{
  "n_layer": 23,
  "d_model": 256,
  "n_head": 8,
  "n_kv_head": 4,
  "head_dim": 32,
  "d_mlp": 704,
  "vocab_size": 7443,
  "activation": "swiglu",
  "norm": "rmsnorm",
  "norm_place": "pre",
  "norm_eps": 1e-06,
  "positions": "rope",
  "rope_base": 10000.0,
  "rope_fraction": 1.0,
  "qk_norm": true,
  "attn_scale": 0.177,
  "bias": "none",
  "tie_embeddings": false,
  "parallel_block": false,
  "extras": ["capped logits"],
  "init": "uniform",
  "init_std_qkv": 0.0375,
  "init_std_o": 0.0,
  "init_std_up": 0.0375,
  "init_std_down": 0.0,
  "optimizer": "adam_atan2",
  "lr": 0.00146,
  "lr_mult_qkv": 0.4,
  "beta1": 0.9,
  "beta2": 0.95,
  "lr_head": 0.00519,
  "grad_clip": 0.5,
  "warmup_steps": 502,
  "schedule": "wsd",
  "decay_fraction": 1.0,
  "decay_shape": "linear",
  "final_lr_fraction": 0.0,
  "batch_tokens": 32768,
  "seq_len": 1024,
  "doc_mask": true,
  "train_tokens": 325700000,
  "steps": 9940,
  "dataset": "wikipedia_en"
}
Each number is 128 + 24 x the weight over its row's rms, rounded and kept within 0 to 255. Layers, rows and columns count from 0. Numbers have three digits each. The size before them is the row's rms in percent of the matrix's.

# layer 17 attention query, 256x256, rms 0.0418, rows 200-206,231-238, columns 128-255
109:142146146120104157121102106119178174128131171110128148098084092149147118092146152117141120138103071149135112135111140153098153136120170084107137093076107134143140121107132098148121121105141163091099103103129176142120137140132078158105142123109113125159147154088144145113125116133109112134119122165139122158090135136112159104090152093124154072105118100148120139130128127152124178161129
096:127118136110124118149139171077130122138152148096128086129131152125084138122115122126144110109086137149122121127130116142142134157103126125136152109090109112130086152084122102099135142144166136140085095132162148135129126084139141113125129159131152103109125164119119190191113117118145140160112105169139119140111153159117109104131140082114122120075087101104172092155144132098100103143165
104:098128143148155143138153165185112142135153091141093155099154114143135110127098124142135123120144150110102143130129150085112086124157110102091152159130179090142105107137077165123095116140110117149131155122143099139111163180107160092157151140095120132113119097174105090146144132120130085133168148106122120135149071124129141147127103121123134153149103126143135159137146154120167131139143
089:123148135140144135174130104123130124108109181125154130149105179121143129142173107132120111116106137131087160143160161166129132156127150116114156127133126130123108092111126135114172109118123133150120101119166149127154146103147129103140138122115140085114119153095117134177124151104126105181090091131138100146116096122120145147152166132110124110101090151137122121136084115102088145119113
105:138148122181116130111135186125142081112110130134116148150129134097171180116110093112148156151163189106122115120184131123120122095117145118077126150077145113166139125160130126086119115149112089108094148107173124132113147169180143112129142149096130098082120122115133158115134148122160122125108127124129132101110157100127105159182117128118135123147161135128148134149109109072185139152163
096:100097183125087087129098152102129136126136123115093117143125118125167156145140126092143136140126091109150114143133095128109144081175127137116090162118156173138140118099110121176114086111136121170120106120110106130163112142101103181154065103148151116164144120132106124056162114123088126132147099153105136148102104144136155112090065144148135127138167131120100132167149143183129144090114
086:144130109136113112110124087124089162158130123092104083140151114138164106105125094162162165097161148141134138112111158146125123142134174143147101137140116159114127090143093138130119172166124125108161107123194133102099145106119165088086175124114104147085115085160146130125110128126132116162107100098122126100151121107135119178117126148146110163092112166176151146087119126116136166122137
126:165139173174123081105146141107083104132089105109116096121159129096145104140142117150100132127156149122108132118143136128122148094137131160119076137147112125086101150148073133156111127151148125126160158103164123114115129146140176095144126132092076153113108119162104080122138126155117166089160106126126151119162102151150097130157119181124094172117137123118131105141166134105140088121143
113:092111141068122172093097114111152160098123173134137103125105122148110151081129162114149138152116117126160106135129107155121130121116184098117160080104107164167106125136160093129139128111118150117111086138100158173125128097151084167125098139145133147171161118094146148101139140096123073144082149161094101145106143135116165108091168101130139070159128152142109121120098132169112134136100
107:153125116087127144127154145100114151129163166121128144140112180124120153115140123107135086108084145155140114147134122155142140166123102149119133150118129162110095164119178131110130144163112129105118110126112147107109117109168098135142127131133121082131151126120131144142149158098097121124093140144121101125135159158147156127137141103141110100107109111139126117118149142147079097087129
105:108103124100171168134128106152170158133118118119104140102098144123155111127123117164097149150099113153111129083070123094106162129141168121134125099129160125113144111113055130125099095074132135136099165156116141129138147101097143157098194087087119177102124145125117142129144137127155126156104111104094114140106068103117152146147161138134106120126078140142114175115102133092142152190127
128:119118131075146167126134128123119150090130139100148146147071139167113166109141121145137136102102146179123100150127170171105134159125141101118132126082133147131111163075148124114139104083143128115108073155131132157145126127129090141117145129132142123152144143135163148108154174134146090152066145134126132159085127102119163111142117097122148093095113143149129128100094107148086151126125
113:132169103174122136155164142151138089136122107126118111141129083090137077169116136132129113090187112138100121136125122140135169116128091145101142149140139123112141124168050142127146137154145148096132167141189106138152147126174152090111155114112089148138112125151155129161132099108121173137144096127148107144133117127162137123118141168113115163088141117143115143108106131117132107169141
096:147146131141128110149157125122158104104098123104106155101136131101114122127139155092136130123110128095132108122134125118154184130114110138099116128151103131156130086132117112156137139102172104155121140137134096148102097164099147156115112094165177158133082089121116155126141114129124183116148136124096181092150131112135091163086127162085136156106133082103119099160125135109163122143132
098:087125122112117188128135124119121153108127146097133152081101107156133134110145128123145127155122122165123105097108174146125134122112175112103168125125118172155124107128095135106110095110099121142143109119137161150121189110086096139116148140120134131125118122128137175114155152141138141188141153113129122154104104075106156131146129113130111103133085146151180173112096154154101183106149
# layer 17 attention key, 128x256, rms 0.0407, rows 103-109, columns 128-255
111:120156105100193146136132175139157102114097118170135122129142107085120154155133094157148132144101143121111173108139150130130126096138118093141139114120137111133140118090124151133123157122100094162173143148113138116147137131106136131149119180112150138092117118101129104113109161152150098124135133160165127118131093104128095109179106116127138138151117154119099102139099147067156114106102
126:102109146111078140163093097130122135079116129108155125133130134161141117138117146083154107149142125090172115171084157127114125147113142124083124128129112127144110136118110145110115118102132143114074117106142135180126156103149127150149094095153148122157130132131149159114120132104110159130084118121072112101125142115137144113097166088159141092083149118113113146097139127166096147140158
103:168117166109106122138135074107113147108148112114140077145159105140096150098142133088122153148177135117140072155127100122156153114105125148123083124144147114142082101107116180099143119111156148094125120129153126140151145101127139135129133098179139107156173155132163106100183095155134149168106147127128106101114155122150140107090096093149143138112169105090107150140126135148127155102114
113:134193153177139125117160131115142119143124107149156147108180093142141114134136173146107133095159111137120170098165151138121178143150133144115132129152089110111147097152154156144117123168086122167177142083109153136125123160089112118145096164157135113156134122143144117167141100132088159117120113120111153104132101119128139159148100116133103165138104119129117152114152088139139103134122
110:160121130158073102145126099134164110108105140124113140124149130115125110141103157100090109121143135088161125120117136153131157101098107195140129178124148100122134123164086144111140132133121101122172119133146091142118169143146131092085140138153116135190152100161138106146153107111089177126157100101109159157132107124117148155149160140168108129087140134124110141158138148172116089148135
102:132119094081142146132112128179164135168150142148115166094094118118104137161109107155151123119091120156134166130123091161129093139086099142160126106144143149137132141120148066185176137107091110129100118179131143123119126109160116134143124136119128073097105092106141135150130164126131103130124170125128115153071113114133126069113109111087130120100091144112112140130146170115121113152142
096:166088103118140174120152124153118141178111107156134139086124116116108100149138144156150124145107158152094140103133147130139155170119113134147140155113123105079073121105160101132158146093100117107138114128081135115159112132112115154153140127107132160116084139115109130100098162121106098116136127149186105084101103112158095118161143117080134129161122172157153137144141100117127152156128